python train.py --n_head=4 --qk_norm=false --bias="all" --parallel_block=false --init_std_qkv=0.0442 --init_std_o=0.00867 --init_std_up=0.0442 --optimizer="soap_variant" --lr=0.00584 --warmup_steps=200 --schedule="wsd" --decay_fraction=0.49 --train_tokens=94180000
Each number is 50 + 10 x the weight over the matrix's rms, rounded and kept within 0 to 99. Layers, rows and columns count from 0.

# layer 2 MLP up, 1024x128, rms 0.188, rows 636-663, columns 0-127
34 35 47 44 56 49 39 45 34 37 63 63 48 65 51 47 55 31 46 32 33 53 43 66 50 52 65 45 65 40 32 23 34 49 42 32 61 72 49 53 43 69 42 65 67 61 46 54 67 58 51 35 40 49 62 33 37 49 59 41 64 46 61 40 61 60 37 65 32 37 63 36 52 60 39 43 47 66 64 43 46 50 53 47 50 59 56 58 64 61 60 49 27 50 61 51 62 46 52 42 47 50 39 48 52 73 45 58 55 36 52 51 58 41 47 54 37 46 51 59 53 61 48 42 53 51 47 38
49 59 71 44 56 37 52 47 52 60 33 74 61 43 63 45 43 65 56 53 59 48 49 58 48 46 54 48 50 49 66 52 43 43 56 37 38 39 70 47 41 65 37 47 47 59 48 52 50 52 53 46 43 38 48 33 35 52 29 58 43 46 51 68 43 55 61 59 61 50 52 66 66 51 43 60 27 36 64 44 65 55 44 40 41 59 61 54 66 46 47 50 49 60 43 48 44 36 65 33 44 52 43 51 55 67 35 49 53 45 39 53 42 47 37 57 33 66 63 47 44 54 53 58 68 57 45 36
47 42 44 25 49 61 49 61 53 65 30 42 61 62 47 54 56 53 43 37 38 64 57 48 48 67 42 36 47 49 68 35 42 48 49 64 65 42 47 42 38 68 62 46 47 49 39 84 66 48 72 38 43 47 61 64 56 54 55 50 44 47 46 28 43 63 41 52 51 30 64 49 38 60 44 56 37 46 56 58 49 56 60 72 64 55 52 58 66 57 51 45 60 31 60 53 38 39 44 51 52 40 39 31 50 36 50 47 53 58 59 59 61 70 33 44 45 68 38 38 51 41 57 56 31 33 42 56
35 46 47 24 45 39 55 43 52 45 42 37 70 46 53 49 26 57 49 51 40 40 47 51 37 53 39 46 59 41 57 49 35 40 76 48 48 54 40 33 42 42 38 52 28 47 50 33 37 47 62 55 50 47 51 59 51 50 44 47 49 37 51 61 47 68 55 58 61 40 50 51 47 69 51 44 51 51 80 48 54 35 44 34 64 55 60 62 65 49 46 57 61 50 58 57 38 55 38 30 36 59 53 49 57 67 33 68 59 54 41 57 45 66 68 49 56 63 51 53 47 35 65 43 40 59 59 56
41 49 47 54 58 46 44 53 59 50 33 53 48 37 46 54 46 44 52 47 56 55 42 44 55 49 53 53 49 52 54 72 40 32 53 39 61 35 65 41 55 43 43 27 53 34 40 52 83 56 39 69 61 49 42 37 51 58 56 65 66 49 47 55 46 44 52 46 44 45 40 48 50 60 52 37 46 55 52 50 55 27 51 54 33 50 47 36 39 62 50 65 83 45 41 32 49 75 63 47 49 38 49 51 46 42 46 53 46 44 53 66 37 49 40 45 42 70 38 63 57 59 47 63 49 49 72 48
41 46 44 41 59 67 70 39 53 47 54 48 49 64 57 45 64 79 48 40 47 61 27 51 47 72 38 54 36 57 62 70 52 46 58 68 53 47 36 54 45 35 42 42 48 42 50 55 43 46 50 51 54 61 52 52 50 57 60 47 58 41 44 52 57 35 48 25 54 46 42 59 53 36 42 42 69 56 39 47 72 76 42 52 58 53 36 53 61 42 59 56 56 60 48 43 37 60 68 38 44 61 45 40 55 58 49 36 53 43 33 38 62 68 43 71 25 34 63 50 47 65 34 55 56 49 53 47
48 37 55 63 38 37 73 47 52 53 59 60 56 53 44 54 55 41 56 80 54 71 58 44 39 62 46 60 18 62 76 53 51 52 36 57 41 39 49 37 49 42 56 53 39 49 58 33 53 30 52 60 71 48 37 53 43 36 55 36 42 51 61 64 37 36 60 44 21 47 54 49 51 35 27 54 49 45 55 53 28 22 67 48 44 67 53 18 42 55 39 35 62 67 53 57 61 66 52 52 42 48 35 61 50 59 52 22 41 68 56 62 60 61 67 60 65 59 65 68 54 41 41 59 43 49 51 44
53 38 46 54 70 56 53 56 36 58 49 63 46 56 53 59 53 41 55 28 62 67 58 50 42 48 56 41 55 40 54 42 45 45 39 55 48 50 49 53 39 45 50 54 50 57 55 37 58 51 54 38 59 64 66 48 61 50 73 56 68 48 51 42 54 47 56 48 61 57 52 56 38 61 58 50 55 54 59 54 43 45 48 57 61 50 47 34 55 58 56 46 54 28 55 62 60 43 58 36 54 47 43 39 57 48 43 50 37 53 55 46 41 24 51 51 49 44 48 67 44 50 29 47 54 49 65 50
61 50 55 65 63 52 51 46 41 52 61 55 42 45 59 52 65 61 55 52 54 67 39 43 51 30 37 39 52 63 58 38 38 47 51 49 47 42 66 59 57 57 52 56 62 36 53 39 41 46 55 44 45 48 49 39 55 77 60 51 58 35 45 38 41 62 48 57 42 53 54 38 50 65 47 58 48 76 36 48 53 56 69 44 61 49 53 25 55 53 61 57 53 48 48 70 40 44 44 37 51 56 50 54 52 42 52 42 36 60 49 30 40 47 34 40 44 60 54 42 35 67 42 44 55 36 52 63
54 46 64 49 70 40 58 36 43 54 49 56 51 58 32 61 60 47 47 23 52 51 49 64 52 43 45 50 48 44 49 45 40 70 45 46 49 60 23 64 49 47 51 46 55 60 42 49 57 53 57 44 48 53 57 60 53 50 65 44 57 44 57 41 49 43 62 45 54 49 57 66 34 60 47 37 60 54 41 60 49 48 43 46 40 54 50 35 42 40 54 42 62 59 50 50 61 53 42 54 36 51 50 54 35 49 44 51 61 52 43 40 55 51 27 52 67 61 61 42 60 31 40 41 45 58 54 64
54 62 51 41 74 59 58 64 59 62 37 53 52 43 48 61 53 59 73 58 48 46 62 59 59 61 43 53 46 55 39 48 35 43 42 41 62 69 42 66 67 39 55 49 59 67 58 49 55 52 49 32 44 38 60 56 32 59 53 31 33 38 42 42 56 49 38 51 52 59 43 56 34 40 69 53 54 37 34 35 49 47 32 51 69 36 64 64 58 32 56 28 52 48 48 53 45 61 74 51 41 41 59 49 31 61 33 49 49 27 56 67 44 42 33 69 71 44 36 65 57 53 48 51 43 58 56 44
40 52 33 63 63 53 35 64 50 49 52 44 54 38 42 67 37 63 63 59 34 39 60 39 59 48 47 47 48 68 51 62 52 29 42 55 57 50 44 28 49 47 36 56 48 52 50 53 60 33 46 60 51 55 40 45 42 54 49 46 33 49 57 53 43 46 53 46 55 38 48 55 36 47 63 43 47 53 37 50 52 47 52 51 82 66 52 62 47 53 54 42 59 44 45 43 39 64 57 57 41 42 47 56 55 52 45 32 35 46 50 56 58 42 45 48 53 48 31 45 43 56 51 58 48 38 59 54
46 47 54 41 43 61 62 35 45 27 52 64 40 40 27 51 60 41 50 61 34 45 52 54 44 60 41 47 52 52 51 38 54 47 43 36 45 47 54 46 48 58 48 51 51 52 35 48 58 59 60 58 73 52 51 42 59 50 31 47 55 48 61 57 64 64 23 38 40 45 72 41 69 74 55 49 33 65 39 49 62 48 56 47 33 49 46 37 38 62 59 45 60 55 43 59 58 43 44 50 51 66 58 38 62 53 63 68 40 40 62 60 72 63 36 77 66 52 42 42 62 48 37 52 50 44 61 64
39 57 43 36 48 37 62 48 44 38 52 61 43 59 56 63 53 51 37 77 35 54 63 48 44 58 64 46 40 49 44 59 20 38 57 46 58 50 42 45 45 44 59 33 49 67 42 50 59 64 58 40 59 45 51 32 51 58 46 44 54 44 50 51 43 59 51 51 60 54 55 43 54 45 34 61 43 51 62 58 49 38 48 44 43 52 55 30 46 40 43 60 60 48 54 33 57 58 61 51 46 51 45 65 58 68 56 29 38 59 37 57 42 47 42 72 44 59 50 35 36 42 44 51 59 61 64 49
38 64 47 33 45 49 46 49 55 41 51 48 34 40 28 60 45 39 37 51 69 40 44 53 51 75 38 50 62 43 68 58 53 52 59 52 57 49 55 38 54 40 37 62 43 31 52 68 38 68 57 60 49 47 36 61 52 33 51 43 46 43 45 62 62 41 52 49 47 41 59 62 40 73 54 34 54 41 61 52 61 52 48 39 66 49 35 60 56 41 64 54 50 49 45 48 42 54 52 53 41 70 57 45 48 51 56 61 44 35 39 56 54 67 40 70 67 38 57 29 44 44 53 52 40 52 68 71
44 51 55 53 47 48 35 54 53 33 41 61 48 62 48 68 47 73 47 53 45 63 34 27 51 37 56 52 70 62 64 46 44 33 55 38 44 61 53 51 48 56 44 53 33 32 23 44 41 50 44 59 69 56 51 51 53 28 39 73 56 34 63 38 39 48 35 68 58 48 47 55 63 43 59 44 52 57 57 50 37 40 54 56 63 48 50 32 64 45 57 48 63 72 50 50 49 50 60 53 43 42 68 40 33 37 45 38 47 43 66 38 38 54 51 64 35 59 53 46 51 46 49 61 54 62 50 45
41 59 36 80 60 55 58 64 52 53 52 30 25 42 49 61 55 50 52 40 39 42 37 48 53 62 40 56 63 55 55 59 30 61 42 61 55 49 43 58 40 78 47 44 64 49 61 55 59 41 60 24 54 79 55 48 28 20 31 70 50 49 55 54 67 55 68 46 72 41 47 32 48 54 49 31 51 41 28 43 56 41 72 52 52 61 52 44 57 42 48 68 40 49 53 62 67 56 56 53 49 52 79 62 44 44 42 49 31 68 41 34 48 37 46 37 31 45 34 47 36 60 20 51 68 44 55 65
75 57 41 54 60 55 39 52 47 75 32 54 47 48 37 46 53 61 69 53 53 43 42 26 48 46 42 45 59 40 49 62 42 57 32 49 39 59 47 66 41 45 54 44 57 60 32 61 45 47 43 50 38 38 56 46 43 47 42 25 70 47 51 29 46 40 54 52 56 58 42 49 47 49 48 53 61 53 58 58 61 48 32 60 38 42 66 60 44 46 48 60 67 56 49 52 42 43 51 34 41 62 65 50 60 47 44 59 53 52 63 48 59 50 66 70 56 31 53 33 49 52 42 39 55 43 42 38
47 62 45 56 47 60 57 43 48 57 48 51 37 55 55 62 56 45 35 37 47 53 54 61 58 57 57 61 48 49 29 64 42 50 45 44 43 53 40 66 55 48 52 66 56 38 43 47 46 53 51 29 48 52 59 63 45 65 44 34 71 41 52 46 44 56 60 62 52 41 52 53 41 53 58 50 53 63 41 46 53 61 61 37 56 51 46 56 43 58 47 36 32 61 46 50 55 40 54 39 47 32 45 29 51 56 44 50 52 45 58 42 44 62 40 42 32 38 66 48 56 50 50 52 47 72 48 54
36 50 49 40 45 49 56 47 33 53 43 49 52 44 51 59 60 68 34 56 38 43 54 64 70 63 63 34 66 33 49 47 62 47 36 25 50 63 48 53 58 63 53 51 51 50 47 57 63 45 46 61 48 55 51 60 45 45 36 57 67 49 56 42 58 63 49 58 39 38 61 51 49 58 37 66 39 54 44 38 60 58 49 63 50 39 35 55 53 55 53 56 45 48 46 44 53 49 53 49 28 51 54 43 60 72 46 52 36 64 62 42 44 69 46 40 43 46 37 54 39 61 53 70 50 41 64 40
44 47 36 43 59 48 55 43 47 57 51 50 41 48 56 52 38 65 45 43 65 43 40 43 64 44 47 60 61 59 55 54 51 51 57 52 60 43 62 53 39 49 31 47 57 30 45 51 71 59 64 72 64 34 51 63 34 57 33 64 54 43 51 53 60 39 43 62 38 40 46 46 38 60 67 66 46 29 53 60 51 47 54 65 52 53 50 50 49 41 48 48 59 37 60 58 48 77 50 67 40 57 62 52 54 36 43 59 55 53 57 51 48 39 42 49 59 58 50 56 68 61 41 39 53 30 55 41
31 48 39 43 59 70 57 42 51 59 66 29 53 45 44 47 57 47 67 51 46 26 55 58 55 69 46 43 41 51 61 36 31 32 31 79 60 57 54 33 62 39 47 58 41 49 41 53 65 45 60 39 56 50 39 55 30 58 58 77 31 36 43 57 40 49 61 63 38 57 62 40 38 61 65 54 58 67 39 46 46 56 72 52 34 40 50 70 61 42 41 51 33 47 35 54 50 47 37 43 64 84 46 65 43 31 55 52 66 29 41 72 31 43 43 60 71 42 60 40 46 52 56 47 55 70 59 45
62 40 48 62 59 40 40 34 40 60 50 46 53 56 38 38 42 61 42 61 50 65 55 59 42 47 53 24 47 30 65 51 33 46 40 56 46 44 38 46 59 46 66 45 66 66 45 26 36 65 24 41 38 52 56 47 48 51 36 51 63 48 48 40 55 59 41 50 36 46 36 39 44 54 66 64 45 60 45 34 55 49 60 51 58 70 53 51 47 58 55 29 29 62 58 40 57 32 54 49 35 69 63 51 62 49 54 36 59 70 40 39 57 51 48 64 66 49 66 67 34 54 60 62 61 57 65 56
52 35 51 49 47 58 58 56 57 56 49 75 47 57 49 51 49 62 52 39 62 44 51 42 44 53 48 64 33 36 38 58 52 68 52 56 43 41 41 49 41 51 49 65 55 52 48 41 42 57 49 50 54 58 52 58 48 48 54 38 48 46 49 38 58 51 37 69 53 56 54 65 54 48 43 48 55 55 55 43 41 69 48 47 41 46 39 45 51 40 76 56 60 51 56 42 59 47 37 47 44 42 56 54 53 41 49 65 46 59 54 61 42 49 60 45 53 57 46 53 28 45 55 46 51 61 42 39
47 28 48 36 51 44 56 40 68 66 37 60 46 58 53 57 45 64 53 40 47 29 33 49 55 54 44 63 48 49 45 48 59 65 54 52 27 66 34 69 49 45 47 57 49 46 54 53 68 29 46 44 44 61 41 44 62 69 47 59 50 50 47 44 55 29 51 41 43 41 32 38 53 67 46 55 55 53 46 46 60 56 48 59 60 66 49 46 43 57 70 56 61 42 37 44 55 33 51 56 38 45 55 49 39 61 44 66 55 31 57 68 38 38 43 56 72 64 57 42 47 52 49 42 40 54 51 44
63 51 41 62 79 53 65 59 61 48 52 49 46 48 47 44 40 54 68 52 49 37 47 39 69 51 47 46 53 46 58 43 46 47 56 62 63 46 70 48 65 34 44 67 44 35 61 39 43 38 55 35 47 48 60 43 59 61 62 50 54 48 41 49 51 47 58 44 66 54 39 35 51 44 55 49 59 56 40 59 49 54 55 59 52 54 46 40 57 53 60 49 64 53 52 53 52 53 67 69 54 36 53 53 51 40 47 60 47 48 41 45 41 40 50 46 45 31 55 45 45 56 64 33 56 46 65 66
55 59 60 56 50 45 56 49 50 42 53 65 57 50 63 43 38 37 48 58 40 70 49 41 37 56 29 53 45 43 39 35 49 32 51 46 60 58 38 50 49 53 51 50 58 38 47 49 60 49 59 46 64 31 60 53 50 51 43 74 50 39 45 67 60 46 80 66 36 46 52 46 66 69 50 84 54 51 39 41 49 54 37 51 68 50 48 34 67 56 45 42 21 53 39 54 60 56 46 38 65 49 37 49 57 53 28 50 45 53 55 55 59 34 43 67 48 45 30 48 43 39 60 50 56 44 69 54
53 55 46 69 53 51 69 51 54 61 59 58 55 46 64 63 36 65 49 51 60 57 55 44 53 58 43 42 48 37 56 49 48 41 41 62 42 48 29 53 50 42 64 62 43 40 60 62 35 48 43 54 60 48 52 54 49 41 68 64 55 53 26 51 38 40 50 43 60 46 49 41 62 71 57 58 59 59 46 60 61 55 39 60 39 70 61 64 55 57 33 37 46 47 60 62 51 46 56 42 37 45 44 34 60 43 36 40 58 50 39 59 40 35 45 61 51 49 35 45 53 49 62 50 45 52 48 65
# layer 2 MLP down (transposed), 1024x128, rms 0.176, rows 636-662, columns 0-127
72 46 36 49 47 51 49 50 53 33 39 63 52 42 45 54 50 69 50 62 43 33 69 52 62 45 36 29 45 62 43 56 47 55 56 53 62 41 48 58 55 46 46 38 60 37 69 46 49 55 45 58 44 44 44 64 57 47 47 50 69 58 50 48 45 66 56 39 64 41 36 49 32 32 36 55 27 44 66 57 43 48 52 54 51 56 46 39 38 54 38 65 43 57 53 36 39 61 49 49 51 40 46 60 61 54 37 41 54 51 48 53 47 73 47 46 42 45 56 70 55 47 38 59 49 45 63 52
66 51 47 51 54 44 61 52 43 32 22 43 42 55 73 52 42 47 43 31 54 22 56 48 39 52 39 51 46 46 39 55 58 57 63 53 60 48 44 49 62 66 54 36 49 58 48 44 46 40 54 52 50 63 50 57 53 58 47 56 53 70 50 45 35 55 63 48 34 62 56 34 47 46 72 27 75 54 37 57 51 54 44 49 50 34 57 51 47 40 52 54 52 58 38 58 62 35 42 59 50 60 61 57 49 47 40 56 30 54 60 52 59 50 47 63 50 39 56 61 63 39 54 67 44 46 47 55
56 39 36 36 39 24 39 46 43 37 60 47 62 44 47 64 54 51 33 41 35 44 53 34 47 53 50 63 46 45 35 55 60 44 51 63 41 39 37 57 44 77 55 33 44 61 41 48 50 27 47 58 46 57 37 51 49 44 45 60 30 31 46 47 58 53 49 54 35 43 29 36 58 41 64 39 45 75 63 45 56 46 57 46 43 51 55 37 54 49 61 49 55 63 54 63 40 48 41 32 44 56 41 65 39 60 47 35 48 57 49 55 33 49 48 50 47 32 62 38 47 65 40 54 57 72 57 52
48 48 41 56 55 72 49 59 36 70 57 47 39 53 66 64 75 54 41 45 46 49 59 52 40 45 61 59 45 51 57 47 37 56 54 53 50 51 50 41 49 48 44 36 57 48 56 51 51 52 40 48 45 49 48 32 46 51 52 36 40 57 60 51 32 54 43 37 44 52 57 55 58 42 65 45 57 61 37 48 37 60 46 61 48 58 42 53 46 33 34 55 46 43 59 59 53 50 49 69 47 42 50 54 52 50 47 53 41 57 68 30 47 59 40 58 41 48 47 39 31 62 46 57 47 31 34 51
47 57 54 41 47 54 53 57 48 58 65 44 52 49 52 37 50 52 49 55 50 49 46 72 49 57 44 48 45 50 60 32 41 58 65 35 50 54 33 49 44 46 50 40 57 56 67 50 31 45 54 35 31 51 57 61 47 49 60 58 39 52 42 41 56 55 43 68 54 42 62 55 59 55 46 44 44 58 46 45 68 49 26 40 44 34 52 43 58 39 54 50 43 51 55 67 42 27 38 52 31 59 46 63 48 34 62 44 36 45 58 46 59 47 54 40 51 49 64 44 49 44 55 47 41 58 49 52
44 56 60 53 49 38 54 42 58 31 56 49 58 59 35 31 48 38 49 50 54 54 51 38 50 45 55 50 56 40 42 30 48 55 55 65 46 42 40 56 54 37 55 56 56 69 60 56 62 46 57 38 58 48 36 45 45 67 47 53 31 44 62 35 79 61 36 47 74 56 48 45 61 52 42 44 39 48 53 56 51 46 58 51 41 66 44 51 39 35 49 49 41 61 41 59 46 40 54 49 63 57 53 56 57 48 52 72 50 53 50 49 62 40 57 42 53 37 61 59 51 41 37 32 44 51 52 35
38 50 34 51 40 61 26 62 53 46 44 46 55 49 46 50 39 71 30 71 56 38 71 37 40 46 57 47 54 47 35 57 42 40 56 44 56 38 30 39 61 41 29 42 35 55 51 42 51 60 58 63 67 63 48 67 28 61 57 48 49 49 48 49 46 50 58 72 49 54 65 32 53 47 70 48 36 57 35 59 40 48 69 74 48 53 60 55 46 45 51 58 50 56 66 51 41 50 56 39 45 71 39 58 64 44 49 61 53 34 73 39 65 46 47 52 44 27 49 59 43 63 74 50 42 40 37 38
60 73 52 49 46 47 49 58 48 52 54 62 55 48 42 49 55 58 52 48 53 41 43 45 58 60 37 62 52 58 46 55 49 41 62 61 52 44 45 79 40 37 43 59 49 50 41 47 50 61 68 62 50 61 41 50 56 66 42 46 43 59 43 51 36 62 56 51 44 42 49 53 46 34 57 54 47 61 46 34 46 55 36 53 40 41 56 63 37 52 34 50 46 54 64 37 50 53 39 43 70 55 48 67 46 44 40 51 34 47 47 59 60 63 36 51 55 53 57 60 50 58 44 71 46 54 47 55
46 62 42 41 38 49 61 60 72 45 51 46 59 38 69 75 46 63 52 41 53 56 54 62 58 54 40 38 55 58 61 51 64 59 54 45 54 47 56 67 50 32 35 54 59 46 50 47 46 53 56 57 38 51 47 57 79 49 50 47 45 47 60 55 57 63 32 52 50 53 56 46 32 69 52 40 46 62 55 64 59 58 48 55 62 63 44 61 51 56 36 52 59 64 65 43 53 43 59 43 57 48 42 46 49 45 47 56 55 45 59 72 52 54 59 29 47 36 28 39 35 41 41 54 58 30 37 43
47 51 22 61 50 61 46 34 47 52 54 48 46 54 40 41 46 34 57 52 46 47 43 38 52 56 57 52 61 45 44 55 52 36 36 43 55 45 67 55 55 41 54 51 43 55 52 51 52 41 62 59 49 56 43 40 46 32 58 42 43 59 54 60 52 55 49 47 34 51 42 29 52 48 53 49 47 55 57 35 58 64 44 46 55 22 42 59 55 63 49 42 43 34 58 40 57 43 46 51 59 53 31 41 70 43 50 61 44 46 48 43 28 31 54 61 49 53 42 52 48 61 53 70 46 48 52 49
49 73 64 54 43 43 60 51 32 51 47 40 44 51 52 38 54 55 66 71 60 36 49 50 54 43 45 35 47 63 38 45 55 33 40 44 60 52 59 58 51 47 41 59 37 38 63 20 41 68 73 56 41 64 38 58 45 60 56 35 37 64 46 51 58 62 52 63 64 51 42 30 58 42 66 51 50 43 45 66 48 34 54 52 51 61 52 49 60 57 53 34 49 26 49 55 58 38 65 38 59 51 61 42 67 70 41 66 57 33 55 67 62 54 45 29 34 45 40 45 49 49 55 43 56 38 54 30
29 63 53 42 57 53 40 42 56 45 39 40 62 57 55 51 47 63 36 57 42 30 58 63 41 47 52 51 47 53 53 55 59 59 66 81 61 57 67 55 50 46 58 50 58 44 59 53 32 45 48 59 39 58 58 47 54 44 52 36 42 39 54 56 55 42 63 55 56 51 53 50 50 51 49 61 43 38 46 67 42 40 55 39 54 61 59 68 40 42 36 44 42 46 53 54 46 37 51 55 39 55 65 62 37 34 55 47 51 55 50 43 66 50 54 40 40 70 55 64 62 32 70 57 63 45 45 54
55 45 58 40 63 49 54 60 39 46 38 43 38 51 55 42 57 36 43 29 51 58 49 55 56 66 59 51 51 54 20 65 49 57 32 32 75 42 45 45 57 52 37 50 54 51 50 56 45 51 56 45 39 41 57 56 61 49 38 66 46 52 54 54 62 54 58 49 40 46 51 31 47 51 66 53 47 63 59 57 66 45 57 48 60 45 31 73 50 55 69 38 35 50 41 51 64 62 54 45 44 53 42 62 53 69 32 51 54 58 67 47 49 47 56 48 38 22 61 50 42 60 39 62 47 27 62 36
48 48 41 42 37 62 48 51 53 56 46 52 52 48 44 39 51 36 47 32 59 46 50 46 50 49 42 50 62 58 46 38 51 60 43 43 34 45 50 60 30 61 57 48 53 53 53 56 40 53 69 53 52 47 39 60 55 46 46 49 56 55 64 44 50 59 56 66 66 61 67 45 63 59 59 38 67 57 57 52 63 62 51 52 63 47 55 60 43 47 37 63 47 52 68 74 46 49 43 51 51 48 44 61 60 54 47 50 58 58 57 61 78 48 51 63 61 49 53 37 47 54 40 58 53 56 61 49
51 43 52 53 54 50 50 66 38 40 40 48 61 52 54 43 63 49 59 55 58 52 69 47 49 57 47 54 49 50 46 48 32 44 56 55 39 58 46 44 52 53 65 43 64 59 51 44 40 19 51 51 55 57 34 47 46 52 54 34 48 55 49 55 43 61 53 66 60 58 49 42 57 31 58 57 28 63 47 42 31 51 58 68 38 69 45 62 41 54 75 49 43 41 42 58 53 45 64 63 64 29 45 60 53 59 38 54 56 37 32 42 35 51 48 41 35 36 66 53 47 46 53 41 50 39 46 48
47 40 50 48 46 59 42 52 36 60 56 60 49 57 37 32 32 45 46 62 60 60 42 47 53 51 52 48 58 49 63 43 52 58 36 40 67 37 40 38 53 32 53 57 43 71 45 56 63 49 66 35 49 50 55 22 53 36 44 51 46 35 59 39 58 48 45 31 47 48 39 27 41 44 70 46 62 39 40 69 53 54 52 51 52 49 34 44 43 27 56 88 45 43 52 58 26 52 41 47 43 49 63 39 54 42 59 56 49 55 73 63 53 37 33 50 66 36 36 56 63 56 58 71 51 47 41 60
45 33 65 46 46 53 49 54 52 45 55 48 64 62 50 42 50 48 45 64 66 52 58 39 54 35 30 44 55 49 69 44 53 48 56 57 43 44 50 57 34 39 52 53 47 57 44 61 31 46 31 64 47 56 58 56 47 56 55 46 37 35 58 45 68 52 42 39 40 60 52 60 62 53 59 50 63 44 53 56 67 45 43 69 42 59 48 63 43 42 39 55 40 52 43 55 43 41 56 38 53 67 40 47 47 47 60 56 55 44 58 43 57 56 64 59 53 67 49 56 56 34 58 30 42 56 59 37
40 61 43 53 42 61 54 50 63 55 59 43 46 56 55 65 50 54 60 27 57 55 45 65 44 52 51 53 60 43 61 50 44 57 61 60 54 42 42 57 65 52 45 67 52 56 68 32 50 51 58 53 45 51 50 59 37 72 77 64 60 61 55 58 56 47 37 63 55 33 51 62 50 43 54 41 44 56 56 44 42 45 49 51 40 41 37 57 56 53 50 57 55 31 46 62 48 50 49 60 57 56 55 41 49 70 41 45 54 42 52 49 44 44 47 29 62 42 59 61 56 53 54 60 70 50 68 67
68 35 43 47 43 53 57 36 58 59 53 62 63 62 50 30 46 51 49 61 56 55 48 49 52 71 73 45 58 47 38 59 60 52 28 56 51 55 52 61 65 69 60 44 57 50 48 25 54 50 37 60 54 42 44 50 50 39 48 63 48 53 51 47 46 50 51 48 68 49 56 41 38 57 46 59 25 39 45 59 48 66 32 54 31 42 49 44 59 49 48 48 36 40 58 47 45 34 42 41 50 52 27 55 35 54 47 44 53 50 53 48 36 39 41 50 50 51 35 66 56 47 56 54 54 50 41 54
61 60 55 55 41 44 34 45 65 43 53 46 56 61 49 38 53 45 32 49 67 65 61 58 50 71 53 51 43 61 48 59 45 62 60 49 54 41 77 41 54 52 43 38 42 48 57 53 43 44 46 56 45 47 45 48 46 43 56 45 51 51 46 53 56 59 55 56 64 59 49 53 57 39 33 60 55 49 60 60 36 39 54 41 46 55 39 43 24 52 48 46 43 46 55 57 47 50 45 37 56 53 39 78 30 34 56 45 35 56 39 47 51 52 52 42 48 50 49 56 36 58 50 48 53 52 44 37
45 62 46 70 44 57 46 55 69 51 38 47 50 47 41 51 44 49 41 49 48 52 72 65 38 71 56 44 47 37 55 60 32 43 51 59 51 34 45 41 62 59 59 51 48 53 57 53 55 48 52 51 49 54 60 44 55 39 43 40 43 54 49 39 38 28 42 51 39 43 62 41 58 31 37 55 33 60 39 48 48 44 61 44 38 53 58 48 55 48 65 57 37 55 38 44 49 44 39 45 34 44 45 60 41 48 54 31 35 51 50 50 59 51 46 53 51 61 58 40 37 55 46 39 41 66 39 34
52 49 63 47 53 38 54 42 45 54 43 65 26 27 58 71 36 67 30 43 40 54 71 45 45 36 54 43 39 61 54 55 60 53 52 44 42 55 37 42 51 52 47 48 40 38 63 48 47 55 38 60 38 24 51 47 69 34 59 51 45 37 60 61 65 46 60 52 50 25 40 63 68 58 60 36 44 56 58 63 52 40 51 37 63 28 68 63 54 60 42 31 70 67 51 53 49 62 42 60 34 38 67 57 43 60 37 50 58 57 38 50 57 58 75 41 60 69 51 64 57 61 58 62 62 60 52 41
46 58 52 59 50 53 53 39 37 19 50 79 62 45 41 53 73 45 64 52 43 46 46 52 55 63 34 50 37 48 42 67 54 50 37 49 32 44 49 33 45 38 65 62 48 50 48 44 40 39 52 62 51 55 44 66 72 55 43 52 64 52 43 46 59 41 56 55 46 54 56 65 52 44 63 55 27 54 65 69 49 41 51 63 62 61 52 49 40 66 54 54 45 45 42 46 65 40 31 54 76 40 40 57 37 37 37 65 39 37 30 47 57 45 31 43 49 43 38 56 48 51 34 50 40 45 49 55
53 52 57 39 57 60 55 53 43 49 36 48 36 56 53 48 62 61 69 48 41 55 46 45 54 75 61 46 41 61 50 61 41 48 48 52 58 40 46 45 62 60 61 32 48 61 62 50 48 55 51 39 46 33 52 54 54 37 62 60 50 60 58 58 48 59 52 57 65 59 63 36 38 57 31 53 49 43 56 56 38 43 58 55 56 61 39 51 37 34 31 57 52 40 45 41 26 60 52 50 40 36 47 42 48 61 43 54 48 49 47 47 59 47 54 40 49 55 42 40 31 47 57 74 49 46 40 59
52 35 53 47 59 58 50 25 47 44 49 44 57 53 58 44 58 49 41 58 39 80 45 50 62 53 48 49 46 56 48 41 60 55 54 69 60 31 49 48 64 54 43 52 40 53 51 49 55 58 53 64 61 45 57 45 46 55 48 54 57 50 40 50 37 66 42 53 54 62 55 60 49 33 41 43 54 67 62 44 70 55 63 51 44 43 38 76 54 66 72 54 36 55 50 46 42 39 53 37 48 48 64 65 58 45 70 32 60 52 56 38 42 51 75 65 56 54 55 40 56 57 45 62 48 52 34 51
60 45 47 51 54 37 57 46 39 47 45 51 50 47 32 55 51 44 36 35 39 56 46 53 46 38 44 30 47 59 53 46 58 43 36 56 60 34 68 50 46 59 44 45 54 41 36 51 57 52 44 51 52 47 74 35 56 53 44 46 53 60 53 51 38 58 49 41 47 57 53 52 65 42 32 58 50 77 59 38 39 61 47 56 49 32 55 54 56 60 46 70 37 41 66 47 58 47 55 45 59 47 56 41 45 62 37 45 32 71 59 42 48 46 40 72 68 47 37 65 61 47 50 53 25 43 59 44
48 51 50 33 48 55 54 53 59 39 53 40 21 40 52 31 38 59 53 46 40 59 68 42 49 54 63 55 56 40 63 56 67 54 60 45 51 41 41 66 52 38 30 55 37 59 56 32 40 39 48 48 34 36 58 54 63 51 65 50 52 44 36 49 58 41 48 48 52 59 54 49 49 64 47 47 66 39 42 42 40 56 64 55 44 45 69 33 57 46 55 64 38 26 67 63 44 57 64 53 69 59 49 63 52 47 37 58 58 48 71 43 58 50 50 62 50 52 39 52 54 51 25 42 35 39 50 35